Each number is 50 + 10 x the weight over its row's rms, rounded and kept within 0 to 99. Layers, rows and columns count from 0. The size before them is the row's rms in percent of the matrix's.

# up: layer 5 MLP up, 1152x192, rms 0.0857, rows 529-546, columns 0-191
# down: layer 5 MLP down (transposed), 1152x192, rms 0.0761, rows 529-546, columns 0-191
up529 103:39 48 43 58 54 50 59 70 39 34 39 41 45 45 39 58 49 61 59 51 68 54 53 41 58 47 48 44 63 50 46 42 55 33 52 51 46 61 45 43 50 43 46 53 34 48 58 39 53 33 51 39 46 57 45 42 60 40 56 48 45 53 47 63 35 54 61 45 41 34 39 65 36 53 51 61 57 57 55 36 49 38 48 47 44 46 37 62 51 45 57 55 53 49 63 53 38 35 60 44 37 47 42 65 55 76 44 53 61 70 43 45 40 49 46 43 53 50 50 55 45 58 50 34 29 62 55 37 41 26 60 55 52 68 44 67 54 64 59 44 48 54 56 39 39 78 51 53 56 41 44 51 55 65 66 58 53 46 50 33 62 44 34 36 47 61 53 57 47 62 64 64 49 74 43 59 49 46 41 65 45 57 25 45 81 61 43 49 55 55 50 33
down529 092:58 28 49 57 37 78 48 34 51 56 58 60 54 37 31 48 29 57 57 56 35 57 38 58 57 54 50 48 60 54 55 45 54 55 47 44 65 53 57 72 44 58 33 41 62 53 48 44 64 58 57 49 55 54 44 46 52 50 46 51 48 59 64 45 50 60 48 44 45 60 41 58 55 51 50 60 58 55 36 44 33 46 59 62 52 44 46 43 47 29 61 40 48 42 64 50 70 38 37 55 59 41 46 47 47 54 60 39 37 30 46 68 45 44 47 51 52 56 57 48 36 46 65 55 30 52 40 47 27 42 48 61 65 43 35 47 52 32 69 41 56 52 58 55 32 39 34 49 43 57 57 39 62 47 29 48 35 60 51 44 51 64 50 55 59 43 47 60 58 60 71 70 35 42 51 49 55 60 44 30 50 37 51 37 64 39 52 73 47 46 46 57
up530 096:60 38 49 37 55 49 38 47 45 72 40 45 30 52 43 38 43 49 41 46 51 56 63 51 62 48 43 41 40 37 43 57 28 63 53 39 46 38 53 55 42 59 60 57 57 64 46 34 67 43 32 47 54 43 44 56 41 45 46 53 56 38 54 55 66 42 58 59 53 50 50 72 46 56 55 38 34 41 49 56 58 38 44 44 58 58 33 40 77 50 65 42 34 61 55 51 53 58 40 40 47 51 65 49 41 34 30 56 48 57 44 63 55 38 33 52 42 47 55 43 55 23 46 48 52 67 66 48 60 64 59 58 25 43 55 67 56 45 37 46 43 51 39 49 58 62 43 54 37 50 43 52 53 61 56 39 47 31 63 54 55 55 59 64 54 53 38 45 50 52 48 65 48 55 56 58 63 39 39 75 41 57 42 63 57 55 47 55 65 31 53 56
down530 097:47 54 52 39 40 61 56 44 60 54 67 57 70 64 49 70 51 55 46 55 24 67 48 70 54 37 62 50 59 66 53 41 53 51 26 36 40 59 29 49 55 56 55 39 50 37 40 63 52 52 46 59 32 69 43 47 58 55 45 31 50 46 48 54 47 44 63 48 61 55 55 27 50 53 48 53 45 53 56 40 48 55 49 59 50 47 44 34 58 56 52 55 60 64 41 38 45 62 68 45 61 70 61 49 57 55 53 36 49 37 45 56 33 54 48 37 62 50 44 43 42 44 64 51 36 48 38 45 52 67 59 38 52 47 42 29 60 49 31 44 32 42 54 37 37 62 38 46 60 67 47 62 62 34 45 51 42 46 54 56 41 58 40 49 58 47 59 63 55 30 62 55 50 49 72 38 51 57 64 47 51 52 49 43 27 46 56 47 41 52 54 47
up531 102:63 49 55 44 55 48 40 58 39 64 28 38 50 50 43 51 37 36 53 50 52 52 75 50 50 48 26 39 28 46 41 40 44 53 43 40 28 54 32 49 52 59 56 54 41 58 39 38 46 33 39 39 49 60 46 51 33 52 56 68 44 52 64 43 64 33 61 60 51 44 56 51 49 56 56 48 48 55 77 52 48 47 56 42 59 40 29 51 67 49 46 67 62 51 57 70 56 56 43 50 37 49 65 38 40 53 54 48 40 58 57 41 51 41 57 55 59 58 48 49 46 48 61 40 54 64 56 48 43 36 27 44 39 51 44 59 48 63 37 47 34 54 45 54 58 42 46 48 35 42 47 37 57 49 65 56 49 33 55 49 55 65 42 59 52 68 72 43 50 72 50 32 58 53 54 56 59 37 38 63 47 60 49 55 44 52 37 55 70 35 57 42
down531 105:50 40 51 66 40 41 51 45 41 57 64 62 51 51 60 49 42 65 49 61 42 57 48 61 62 55 76 50 60 45 54 56 48 48 32 53 48 23 43 58 39 36 45 35 53 54 44 49 38 79 40 60 53 43 54 39 54 40 40 50 47 62 42 68 53 49 54 37 27 58 52 45 46 61 55 52 39 52 71 56 35 59 46 54 60 49 65 48 36 36 28 40 45 57 44 35 50 54 49 62 45 33 33 46 46 51 31 58 61 62 64 35 36 54 48 51 43 35 57 51 43 55 48 59 48 55 53 48 57 61 63 48 50 55 50 39 52 39 51 63 50 39 43 58 50 38 48 46 49 52 57 48 43 69 56 51 66 59 50 67 51 66 41 63 50 55 53 59 59 34 73 40 58 55 25 51 39 64 45 33 40 50 53 51 38 43 58 53 53 27 40 55
up532 091:63 47 44 43 45 51 41 49 36 45 45 52 29 51 64 63 65 55 54 44 44 59 56 66 45 55 29 56 47 57 50 44 41 50 53 47 37 32 40 62 57 70 60 49 56 53 37 55 50 63 52 50 48 52 33 54 43 29 68 61 52 54 67 41 70 55 50 39 47 51 57 43 62 32 29 55 40 60 43 39 27 36 50 38 66 45 40 56 56 51 41 49 54 56 39 65 39 62 62 59 35 51 75 44 49 61 65 53 45 47 41 45 51 41 53 51 51 60 46 54 42 59 65 53 55 54 53 59 53 50 51 49 44 48 38 51 41 39 48 64 46 57 68 53 58 47 62 49 74 47 58 31 63 47 36 52 51 59 50 46 31 46 36 45 59 53 38 52 50 51 41 33 44 53 48 51 79 40 50 65 51 49 40 40 39 36 57 46 76 46 34 46
down532 078:43 45 40 44 49 51 54 58 75 54 61 50 56 44 50 60 56 55 54 45 53 64 41 49 40 60 49 29 66 49 56 42 44 53 60 57 43 47 39 54 46 40 58 56 31 47 54 51 40 44 37 55 64 43 44 38 58 54 50 56 55 34 47 49 54 51 52 65 22 59 46 53 60 62 49 41 55 54 34 55 70 58 48 48 42 46 50 54 50 45 55 51 52 40 61 38 64 53 31 60 57 42 44 52 53 47 42 52 46 44 57 73 51 43 29 48 46 43 50 47 56 44 57 70 65 54 52 43 41 65 74 55 50 51 67 52 62 49 53 60 65 54 35 47 58 58 51 36 33 30 49 57 34 50 51 43 49 49 47 60 38 40 55 59 43 39 37 37 55 50 50 73 57 47 10 42 38 65 57 44 51 52 57 79 44 49 44 41 44 57 40 31
up533 099:54 51 53 68 55 59 42 51 52 50 47 35 40 52 38 64 41 61 42 58 55 45 47 34 58 53 51 29 40 45 45 40 51 51 54 42 43 36 47 50 46 47 52 50 54 64 40 56 54 36 51 55 53 37 44 37 27 37 51 52 48 31 41 69 54 37 69 47 51 52 39 54 53 48 57 57 40 57 69 60 49 56 54 51 59 53 52 56 42 43 79 61 53 53 44 49 52 43 52 57 42 50 49 48 55 61 45 40 59 48 40 63 36 54 52 04 43 57 60 51 67 43 51 49 63 54 47 52 61 48 51 52 52 41 46 55 52 46 46 33 32 32 46 41 48 43 59 58 48 43 70 45 50 28 53 59 58 50 64 51 54 37 59 60 37 47 51 30 49 44 72 35 34 57 53 63 46 54 35 55 48 60 15 65 58 47 61 57 55 46 54 59
down533 096:51 33 43 62 51 41 34 57 46 56 56 40 40 51 39 51 59 56 51 70 70 60 65 66 49 68 43 51 51 63 46 47 59 56 59 48 48 34 52 38 61 48 76 42 32 42 50 56 40 45 39 45 61 50 56 24 58 49 49 47 51 60 33 42 55 53 50 58 43 45 44 39 38 44 64 41 67 25 53 62 55 48 48 42 67 55 65 35 62 52 52 48 50 62 66 53 47 28 46 42 53 63 39 45 42 52 42 37 43 42 48 44 56 56 47 55 57 48 38 49 56 56 54 59 58 42 39 62 80 67 36 50 50 42 53 40 44 65 54 50 63 61 50 51 55 46 52 52 52 39 60 52 45 52 44 43 64 49 49 30 27 55 40 58 57 36 47 40 56 38 51 65 41 53 63 40 45 32 54 46 55 63 35 45 56 42 64 51 42 50 72 34
up534 105:44 36 56 66 51 49 49 71 41 53 52 49 42 47 52 61 46 40 60 49 48 38 53 38 46 49 45 47 43 48 28 37 43 46 49 55 48 36 58 57 58 58 43 52 38 65 45 53 62 61 51 56 24 51 59 65 37 48 53 52 49 31 66 61 38 40 50 55 72 47 52 58 55 32 52 51 54 46 60 51 34 49 37 50 62 51 43 44 40 49 54 37 49 51 55 60 59 68 47 51 41 42 51 53 47 56 56 50 33 45 71 52 51 40 29 46 49 50 80 58 47 41 45 48 32 57 68 52 43 36 54 56 37 50 37 69 50 61 57 45 54 31 66 43 54 63 58 49 88 60 57 40 73 66 65 49 40 43 45 57 40 45 39 48 52 41 45 53 36 38 54 59 61 57 53 56 62 54 41 61 34 54 29 61 45 51 49 54 53 45 43 51
down534 108:41 33 44 64 61 62 56 50 53 59 49 36 44 61 44 54 53 50 60 55 54 46 46 45 57 42 61 36 30 31 36 43 46 54 57 47 29 59 52 37 60 59 66 57 56 55 55 58 59 38 63 41 42 25 71 39 39 48 47 50 61 46 49 50 55 35 58 55 49 45 51 57 53 53 43 60 53 47 57 62 45 49 62 52 72 42 32 64 51 40 78 56 49 34 52 55 42 41 38 53 39 48 59 52 47 52 32 53 36 43 45 84 48 59 35 34 66 56 48 38 59 49 51 60 44 46 55 55 40 44 63 43 47 61 43 45 53 61 61 56 61 51 38 38 55 62 36 43 49 54 49 49 44 66 67 52 46 47 62 43 55 59 27 61 51 43 64 39 35 55 51 44 49 51 40 49 57 57 32 65 43 38 32 71 45 47 42 62 53 44 49 54
up535 099:51 51 51 64 45 60 40 65 49 68 51 57 46 56 58 48 30 46 63 63 62 52 53 39 53 53 55 45 37 59 37 33 55 54 54 50 56 56 48 43 31 44 46 48 34 48 30 53 52 36 40 59 55 58 70 49 42 44 34 53 43 52 55 47 45 37 41 40 69 41 48 59 49 61 56 51 58 49 46 41 36 45 47 30 56 55 31 75 46 42 50 41 35 47 42 53 56 45 50 41 57 40 40 55 64 50 57 64 44 60 66 54 26 57 41 52 50 57 42 44 49 56 49 46 51 46 65 54 30 33 51 47 38 49 60 41 65 47 53 66 48 52 58 64 49 56 51 45 39 35 56 47 55 64 54 70 55 54 52 39 69 59 36 52 40 53 37 49 41 53 81 43 46 59 51 49 59 39 41 54 50 49 21 51 72 24 38 58 55 48 47 60
down535 099:49 53 53 57 52 21 42 30 48 49 40 44 52 74 46 67 47 33 50 51 50 53 31 59 41 40 44 50 49 48 56 50 45 55 34 49 46 51 56 64 41 72 69 74 52 64 54 51 61 63 60 49 49 45 36 41 50 36 49 40 36 37 54 57 71 56 49 63 45 51 45 49 58 45 35 42 56 45 42 47 73 48 40 54 54 39 45 35 64 51 63 64 66 59 50 50 64 48 45 54 57 57 39 37 50 45 61 43 69 46 38 63 57 51 51 53 48 40 63 42 37 35 44 55 48 43 51 41 65 73 55 52 62 39 43 49 54 68 50 50 57 44 53 48 52 55 42 39 42 77 43 59 42 48 32 26 42 48 49 57 42 44 61 57 50 42 65 58 52 51 32 37 53 59 59 43 56 53 60 52 53 39 55 56 31 69 48 40 53 57 47 39
up536 123:48 53 63 57 47 57 29 40 41 51 39 37 32 66 52 48 44 54 50 48 41 58 53 44 59 48 51 43 52 46 47 48 52 43 57 50 52 53 54 57 28 47 59 68 41 47 36 57 55 43 47 67 51 43 49 49 26 45 41 60 51 48 50 64 52 50 49 53 48 33 61 49 48 49 44 41 42 78 64 46 44 59 62 57 46 44 54 66 49 46 59 47 60 56 36 53 57 46 39 57 34 34 50 45 66 46 39 49 28 75 47 56 55 48 54 39 40 74 56 59 39 44 50 58 33 58 59 54 50 23 27 61 42 42 37 49 37 46 80 69 51 48 54 35 56 42 55 47 60 42 61 59 55 45 49 64 61 59 46 43 50 42 48 42 59 42 36 45 52 61 67 43 34 45 43 82 60 38 49 56 34 44 46 52 50 45 50 50 53 43 57 58
down536 144:48 52 51 57 38 61 42 53 23 45 30 41 52 73 62 61 43 55 62 61 62 40 49 29 39 52 45 45 38 38 41 49 36 38 53 61 47 42 51 48 29 37 48 63 44 52 34 42 37 61 64 53 51 45 53 66 44 55 60 71 73 51 40 46 56 65 24 57 61 48 60 67 50 54 49 41 55 43 50 57 51 36 36 53 40 55 46 57 53 41 44 32 56 58 47 61 40 54 47 54 63 54 47 58 50 37 41 55 40 54 41 41 49 44 61 72 49 36 56 59 63 39 49 47 67 68 60 50 50 54 46 46 51 44 53 41 38 55 65 59 57 54 45 52 82 58 57 59 42 39 50 48 45 51 50 40 62 29 66 46 54 51 53 45 66 58 44 55 51 49 55 37 34 62 39 33 59 46 44 47 49 65 49 52 54 52 37 59 44 35 44 59
up537 106:52 34 41 55 39 52 48 55 40 53 52 47 65 40 61 62 61 38 51 63 45 55 35 39 31 16 49 50 50 51 58 46 37 47 54 37 58 47 52 63 45 35 67 48 42 53 43 54 51 62 52 77 50 45 63 63 37 58 44 51 55 50 37 49 40 35 55 51 56 43 61 66 51 58 42 28 54 40 47 57 53 45 50 50 60 41 53 60 41 42 60 45 46 46 56 53 56 76 63 57 44 51 38 54 68 58 41 72 31 39 68 77 39 50 54 50 48 50 35 54 39 56 59 58 18 56 51 54 34 47 43 57 50 57 29 47 62 30 67 43 58 63 58 54 53 44 54 52 47 54 43 31 54 50 54 45 56 46 60 49 51 52 36 56 42 58 53 55 28 56 47 54 48 59 46 51 59 61 36 58 45 43 59 48 56 41 52 58 56 40 57 46
down537 092:64 64 51 37 53 28 41 40 56 71 57 60 35 60 41 45 60 46 49 46 56 34 70 55 47 41 53 41 50 29 33 53 45 56 53 38 48 41 57 49 54 51 30 43 66 46 52 51 47 46 56 22 64 31 56 45 51 60 50 49 50 46 47 52 56 50 41 45 29 35 45 55 44 57 43 57 54 46 61 69 50 43 47 45 50 65 55 53 46 59 43 38 43 66 54 50 48 51 63 60 39 68 58 61 58 47 66 59 62 60 43 47 48 52 67 68 74 46 52 44 52 48 48 45 53 41 53 42 52 37 38 52 49 43 38 50 31 54 48 54 60 32 48 45 34 41 51 59 39 41 58 65 36 54 31 57 43 40 62 57 44 33 52 50 54 68 35 49 57 65 55 51 60 47 65 62 55 39 44 52 66 45 32 55 61 69 56 50 34 46 41 64
up538 096:47 30 45 31 55 48 42 62 51 49 27 43 44 43 37 50 58 57 60 49 33 43 45 52 60 55 54 50 51 54 57 58 48 57 59 51 44 49 44 62 40 63 54 46 58 57 30 38 65 32 44 52 46 40 21 60 49 45 59 36 50 52 52 54 34 61 58 36 41 18 48 42 57 46 48 50 47 50 53 39 39 37 64 50 61 57 50 69 45 38 53 67 55 38 39 45 55 37 57 50 39 36 47 52 37 57 57 41 55 41 57 50 39 50 61 41 47 59 51 48 60 57 51 68 68 59 45 56 47 56 56 55 45 54 45 43 54 55 57 56 29 44 60 57 47 44 45 49 59 45 40 41 52 47 53 66 46 58 52 52 59 31 58 59 61 45 55 46 58 36 83 53 66 43 45 68 52 72 25 57 40 44 52 42 45 68 73 51 45 56 50 64
down538 091:76 45 57 51 50 59 55 50 57 47 44 52 55 61 50 44 52 46 43 51 55 55 61 54 50 44 54 42 64 66 34 44 51 56 36 60 48 53 50 54 47 54 46 81 46 37 58 47 50 47 58 33 65 58 49 36 60 48 44 61 62 59 39 41 58 46 53 48 61 74 50 57 46 43 37 38 51 48 42 55 37 59 59 38 64 40 38 64 35 59 67 57 42 46 52 42 23 64 30 62 68 47 40 36 47 51 41 68 39 58 54 62 52 49 47 59 64 35 43 34 37 61 41 50 45 38 55 24 51 48 32 48 45 53 48 38 70 38 51 43 48 68 59 66 60 41 67 51 45 37 45 49 47 60 60 59 45 48 68 40 47 29 52 56 47 48 58 51 49 48 38 38 47 55 56 45 66 56 48 54 71 44 43 47 45 42 39 50 68 48 49 43
up539 107:33 61 47 59 58 73 53 47 39 47 51 46 55 77 52 65 49 50 31 69 62 40 56 50 41 64 50 53 52 44 43 43 50 37 47 57 48 48 32 51 34 59 40 61 49 51 50 47 49 74 44 59 42 51 39 42 37 45 46 63 44 50 61 60 51 30 58 55 56 62 52 58 54 39 38 42 27 57 64 40 42 55 56 60 41 45 58 53 68 52 47 53 42 39 53 55 26 60 58 60 60 49 38 58 69 45 52 45 44 61 34 45 53 36 37 47 57 66 49 54 62 50 59 36 38 78 54 57 54 41 45 54 46 52 41 50 50 56 55 67 57 46 62 43 32 54 46 41 69 52 45 49 70 56 57 51 52 51 28 47 43 53 43 36 48 51 59 40 58 41 57 58 39 78 26 57 57 55 57 53 45 49 52 47 61 33 54 49 56 48 61 64
down539 100:56 58 51 56 46 33 26 56 42 65 48 47 44 65 55 47 47 52 42 29 42 35 33 55 53 32 48 32 52 64 28 49 52 39 48 38 51 65 69 44 57 46 56 47 56 40 60 55 42 51 49 60 60 49 26 60 51 58 34 43 50 52 55 50 37 66 53 62 67 43 42 46 41 42 69 47 49 40 41 54 63 43 56 36 51 63 47 69 57 53 57 65 45 58 50 56 53 61 50 62 39 53 57 18 49 58 53 51 64 50 71 45 43 44 58 61 46 44 42 56 39 41 41 43 48 50 40 49 46 50 49 46 54 47 52 56 46 46 53 58 70 49 40 60 62 48 68 61 43 49 67 44 46 68 56 56 45 54 40 48 61 55 36 60 25 49 49 57 34 58 34 38 47 38 63 43 57 63 51 58 57 55 33 40 78 53 55 48 53 64 52 44
up540 108:73 52 38 61 42 53 46 44 62 54 22 49 45 50 45 60 58 42 60 35 41 61 44 29 60 43 34 41 47 47 38 47 43 51 42 38 50 57 60 54 51 64 49 56 42 50 48 49 38 43 44 51 53 30 57 52 34 51 55 64 36 57 51 44 44 43 46 65 55 58 51 61 29 69 52 39 58 47 38 46 27 61 52 42 47 49 57 58 53 55 48 52 45 38 66 49 24 67 53 61 59 68 59 66 68 57 48 66 37 51 53 49 47 43 44 51 62 51 47 48 35 48 48 49 61 66 54 46 54 48 49 49 43 53 42 48 42 51 46 41 40 60 61 62 47 44 68 46 42 31 43 43 70 67 46 54 30 30 43 58 67 42 47 67 53 49 54 43 52 61 51 58 47 55 50 72 67 36 49 56 51 46 40 44 67 63 45 52 48 32 30 60
down540 097:51 60 74 49 56 48 60 58 38 72 50 42 57 45 52 71 51 43 42 40 55 46 49 27 47 57 45 40 31 58 49 50 33 61 71 51 48 50 64 46 54 45 47 51 62 74 67 69 44 46 40 49 58 42 46 34 53 57 41 62 58 52 39 64 55 65 47 54 48 51 52 52 43 34 41 59 46 57 54 56 52 41 54 37 41 47 41 47 50 47 54 56 47 42 50 28 51 54 47 67 47 45 33 46 62 54 47 54 53 51 40 56 68 66 43 67 49 38 54 58 41 65 43 19 47 35 64 64 51 56 41 25 53 51 51 56 49 49 54 41 54 63 55 36 41 45 61 45 56 55 54 44 53 58 31 52 45 62 58 60 55 37 55 62 51 64 64 37 34 47 57 39 23 30 47 56 43 52 51 40 45 54 46 59 52 58 45 51 45 56 68 35
up541 082:42 35 53 69 40 45 65 64 53 62 51 46 44 54 61 48 52 44 56 70 47 44 54 22 49 58 46 50 44 21 41 61 48 43 50 47 49 48 49 63 43 58 46 59 41 54 56 44 59 49 35 56 50 43 62 54 42 33 50 55 25 29 62 63 43 53 64 42 63 29 47 59 49 51 60 51 49 51 63 45 32 38 48 46 67 44 44 65 42 35 57 46 44 45 46 65 64 47 47 53 55 34 50 41 53 50 49 52 51 59 55 57 28 52 47 43 40 54 59 70 67 43 42 43 50 57 70 29 30 44 64 54 41 55 54 84 38 58 53 58 55 37 56 45 57 55 39 49 56 47 53 45 43 55 60 52 55 43 56 54 55 40 60 54 48 56 56 40 54 52 57 44 51 68 39 61 47 57 34 66 43 46 42 67 49 58 57 55 64 58 47 70
down541 106:39 44 47 58 54 65 60 50 56 51 51 51 48 57 54 58 55 54 45 53 48 59 48 42 61 47 32 29 34 38 43 48 48 46 37 34 43 52 43 64 51 41 44 43 50 61 46 49 55 50 40 52 55 34 51 54 24 36 58 53 42 37 50 67 47 51 70 49 53 36 49 58 44 54 42 49 46 45 57 37 49 42 51 36 66 41 42 48 53 35 86 53 46 40 51 53 46 42 49 61 51 47 57 50 55 48 35 44 55 49 46 86 40 49 43 42 54 58 49 76 52 52 50 55 57 65 50 53 42 42 50 46 31 53 54 60 46 53 55 57 56 55 52 33 46 69 51 43 57 52 46 32 44 51 60 56 49 54 46 65 58 33 46 55 51 44 51 34 53 63 63 57 50 60 15 66 66 65 51 55 36 39 32 48 54 60 68 68 56 54 32 60
up542 102:44 45 55 50 54 58 61 50 29 38 41 47 47 53 61 50 35 42 60 52 41 47 63 35 59 54 28 44 52 52 55 38 57 43 56 48 56 48 66 42 19 43 41 52 40 54 54 51 40 46 56 51 44 44 43 57 54 47 41 42 45 49 73 57 48 52 50 41 60 57 53 48 43 66 31 20 36 57 57 62 43 63 51 47 42 41 48 56 47 57 54 49 59 52 47 46 48 53 54 49 50 22 42 44 44 50 35 56 54 47 52 58 64 40 46 47 49 63 46 51 42 52 44 45 39 55 63 45 56 49 48 87 52 53 53 53 33 45 67 68 50 46 55 35 37 57 61 29 57 59 46 58 70 48 53 68 26 34 36 37 63 51 59 47 64 65 51 56 35 56 65 43 65 59 48 57 35 47 48 42 51 39 52 60 48 64 57 42 60 33 51 53
down542 096:42 57 29 54 37 46 55 46 64 38 54 62 57 42 39 62 43 58 63 39 54 50 45 56 61 60 42 39 43 43 48 55 50 62 49 60 70 69 46 44 60 47 50 51 46 47 40 55 50 52 70 47 55 38 63 55 45 34 54 62 66 40 52 52 81 51 49 52 53 44 55 40 46 45 50 52 55 45 27 50 54 53 64 30 65 67 53 37 59 46 45 73 44 46 62 22 49 62 22 61 48 55 55 65 56 38 55 64 46 53 70 53 60 63 56 53 42 48 49 56 32 58 55 38 41 40 59 51 51 58 61 41 47 49 40 37 46 55 58 38 36 50 30 45 61 48 47 45 41 41 48 26 43 53 47 51 51 63 36 62 41 48 45 51 54 46 35 59 53 52 48 62 37 62 65 37 51 53 48 45 51 48 50 73 41 56 30 56 46 54 46 39
up543 111:50 59 47 50 50 38 60 57 45 62 19 49 51 54 73 42 60 57 53 46 32 31 56 23 41 55 51 52 51 48 50 47 34 46 58 45 56 64 44 60 40 34 23 59 27 73 35 44 57 47 35 51 41 26 42 54 47 58 68 70 43 47 53 60 41 50 55 34 43 41 45 33 73 57 49 59 67 44 40 36 43 48 45 37 58 34 57 62 55 42 50 45 52 41 53 42 46 53 58 55 46 52 57 48 41 47 37 58 45 60 43 49 55 51 66 51 39 44 52 53 43 57 39 49 53 41 63 54 54 41 39 55 48 64 50 50 37 76 67 56 59 57 46 44 68 53 61 49 48 47 56 56 42 60 66 61 42 55 43 67 44 41 56 39 64 43 58 39 37 54 37 55 59 52 44 57 58 48 37 59 48 53 48 62 55 60 57 54 52 35 55 48
down543 109:49 38 43 50 54 59 45 49 37 54 54 46 48 51 57 49 55 35 64 56 46 43 58 41 29 44 57 30 69 64 42 41 57 64 46 51 61 66 36 56 57 52 39 61 48 33 46 49 42 36 62 52 46 49 36 49 42 50 39 60 61 61 54 56 57 41 61 45 49 58 64 43 52 56 60 38 52 43 52 52 64 48 56 49 51 39 49 52 49 32 34 58 39 65 54 60 61 58 58 43 70 47 66 56 37 49 30 63 45 49 56 48 59 42 36 45 49 50 38 50 53 34 40 42 52 61 31 44 39 27 50 47 66 70 42 40 61 63 53 50 34 47 59 61 54 55 44 31 49 67 47 51 57 41 52 61 60 49 43 29 61 64 69 40 38 35 66 49 52 35 48 45 68 59 35 54 47 54 46 49 43 46 50 61 63 57 58 23 51 30 65 48
up544 109:60 36 42 59 51 55 56 63 51 54 34 46 43 54 42 69 50 49 71 68 55 46 51 28 45 47 49 54 35 41 25 64 42 61 50 55 53 42 50 49 54 55 46 66 41 52 57 57 38 59 43 63 49 26 41 64 46 29 49 53 42 51 53 53 43 57 39 55 64 50 54 48 58 58 50 25 63 50 64 43 45 56 45 33 39 50 27 68 70 56 52 48 41 61 47 58 51 46 59 63 66 35 41 49 48 48 40 49 39 53 55 52 57 44 35 46 43 56 64 53 40 30 49 50 45 53 71 39 54 54 44 70 46 30 40 63 50 63 61 47 62 45 45 31 42 37 59 46 51 64 59 42 41 45 39 60 38 48 46 49 50 47 47 42 69 51 39 47 45 60 64 49 43 47 56 44 66 55 57 49 37 54 58 50 39 56 46 54 71 27 50 61
down544 124:60 42 43 35 51 46 41 57 43 49 51 33 41 54 39 61 51 67 60 42 56 36 36 37 40 37 61 68 51 46 29 45 43 44 34 55 45 40 53 58 47 33 56 33 45 62 34 55 60 61 66 58 38 51 47 49 40 43 45 43 53 54 45 47 48 48 47 60 53 46 55 60 41 58 34 60 47 42 55 46 46 54 49 52 44 51 44 68 55 39 30 43 54 37 65 45 49 37 39 54 60 45 33 56 62 47 36 41 51 62 70 40 61 43 55 72 51 60 57 56 49 56 49 49 52 53 66 57 60 69 61 52 38 47 66 58 44 56 64 23 62 62 43 60 65 62 69 54 47 38 56 49 49 43 36 50 44 41 65 57 52 22 56 41 52 36 53 35 47 47 71 57 40 49 42 49 63 56 41 51 38 63 53 52 37 64 57 58 63 61 37 48
up545 098:43 37 47 40 37 56 51 54 55 64 41 58 48 63 67 42 63 61 63 58 51 47 52 53 48 54 46 70 41 55 53 61 49 44 42 45 39 47 52 62 54 73 38 48 51 42 55 45 46 57 53 65 39 54 45 59 45 44 48 52 41 52 79 35 47 38 49 40 72 45 52 49 56 51 53 44 50 41 70 43 39 28 51 40 51 48 35 69 41 38 37 41 45 55 53 70 48 45 59 52 42 49 70 41 50 70 60 55 59 59 58 41 54 67 56 51 51 53 43 64 58 65 61 38 43 39 50 45 17 42 47 57 53 60 43 65 46 54 53 46 56 49 39 44 65 62 47 40 42 71 52 51 67 53 49 47 26 53 31 61 53 41 55 33 45 61 52 47 61 66 64 47 64 60 35 57 46 49 52 48 45 31 51 44 49 55 52 44 48 51 32 69
down545 099:58 58 55 50 57 44 53 41 59 42 55 45 63 48 47 78 54 56 55 40 64 59 56 52 68 55 50 77 69 30 39 60 48 53 46 50 50 57 62 51 35 39 62 54 49 35 49 42 59 46 48 59 66 55 56 54 65 53 48 44 62 36 46 63 54 57 41 59 52 53 45 48 47 58 53 44 59 47 36 64 71 63 56 51 43 71 57 55 39 52 15 53 60 54 40 45 65 43 50 54 54 42 31 39 52 36 51 49 36 48 63 51 47 39 41 38 49 51 48 39 47 47 39 55 52 55 56 51 61 55 68 56 56 38 52 45 50 40 46 46 29 63 49 61 49 32 44 44 57 36 52 50 40 41 49 52 70 33 72 36 49 61 42 44 45 56 47 53 43 42 43 45 33 49 49 45 48 48 26 46 45 48 50 57 25 47 46 68 35 53 38 31
up546 084:47 52 27 54 45 56 55 58 51 45 36 43 46 41 52 64 52 49 76 49 45 53 42 34 51 51 44 46 47 31 34 42 42 47 49 28 43 52 56 52 51 49 53 49 80 58 53 40 35 56 54 50 42 54 42 45 32 38 50 44 33 34 57 44 47 66 52 54 55 61 56 61 37 66 55 50 48 35 69 58 33 53 51 32 58 40 63 53 47 46 62 46 39 43 55 61 65 45 50 63 59 59 55 60 64 63 47 54 44 54 50 59 50 56 56 38 57 56 46 51 68 48 45 51 45 65 45 49 57 60 58 60 47 69 46 63 34 43 49 44 48 42 59 37 49 61 47 54 48 48 62 35 52 40 42 57 44 36 45 54 64 32 58 37 41 57 49 27 50 70 76 54 23 57 42 67 62 47 46 52 44 39 51 61 71 51 53 42 53 43 40 60
down546 106:60 49 41 52 42 66 48 49 56 64 44 43 39 56 48 50 46 56 62 60 44 62 51 55 51 44 32 33 35 46 36 42 40 41 47 43 40 51 39 61 57 48 56 52 63 55 44 44 50 54 54 58 50 48 59 55 16 36 44 59 32 45 46 57 48 54 52 46 50 52 66 59 43 58 52 55 47 54 61 37 39 48 58 36 58 44 34 50 56 36 76 57 48 30 59 59 48 39 47 54 50 55 47 65 62 55 42 45 47 51 38 74 37 54 51 35 56 56 57 83 48 49 42 46 46 70 68 55 49 52 49 58 40 58 40 44 42 58 37 35 48 34 51 45 49 74 43 50 50 35 52 46 56 41 62 64 54 54 42 55 62 35 51 51 39 48 47 25 47 71 76 55 39 44 48 69 69 47 39 61 43 50 45 54 57 42 55 59 55 45 45 58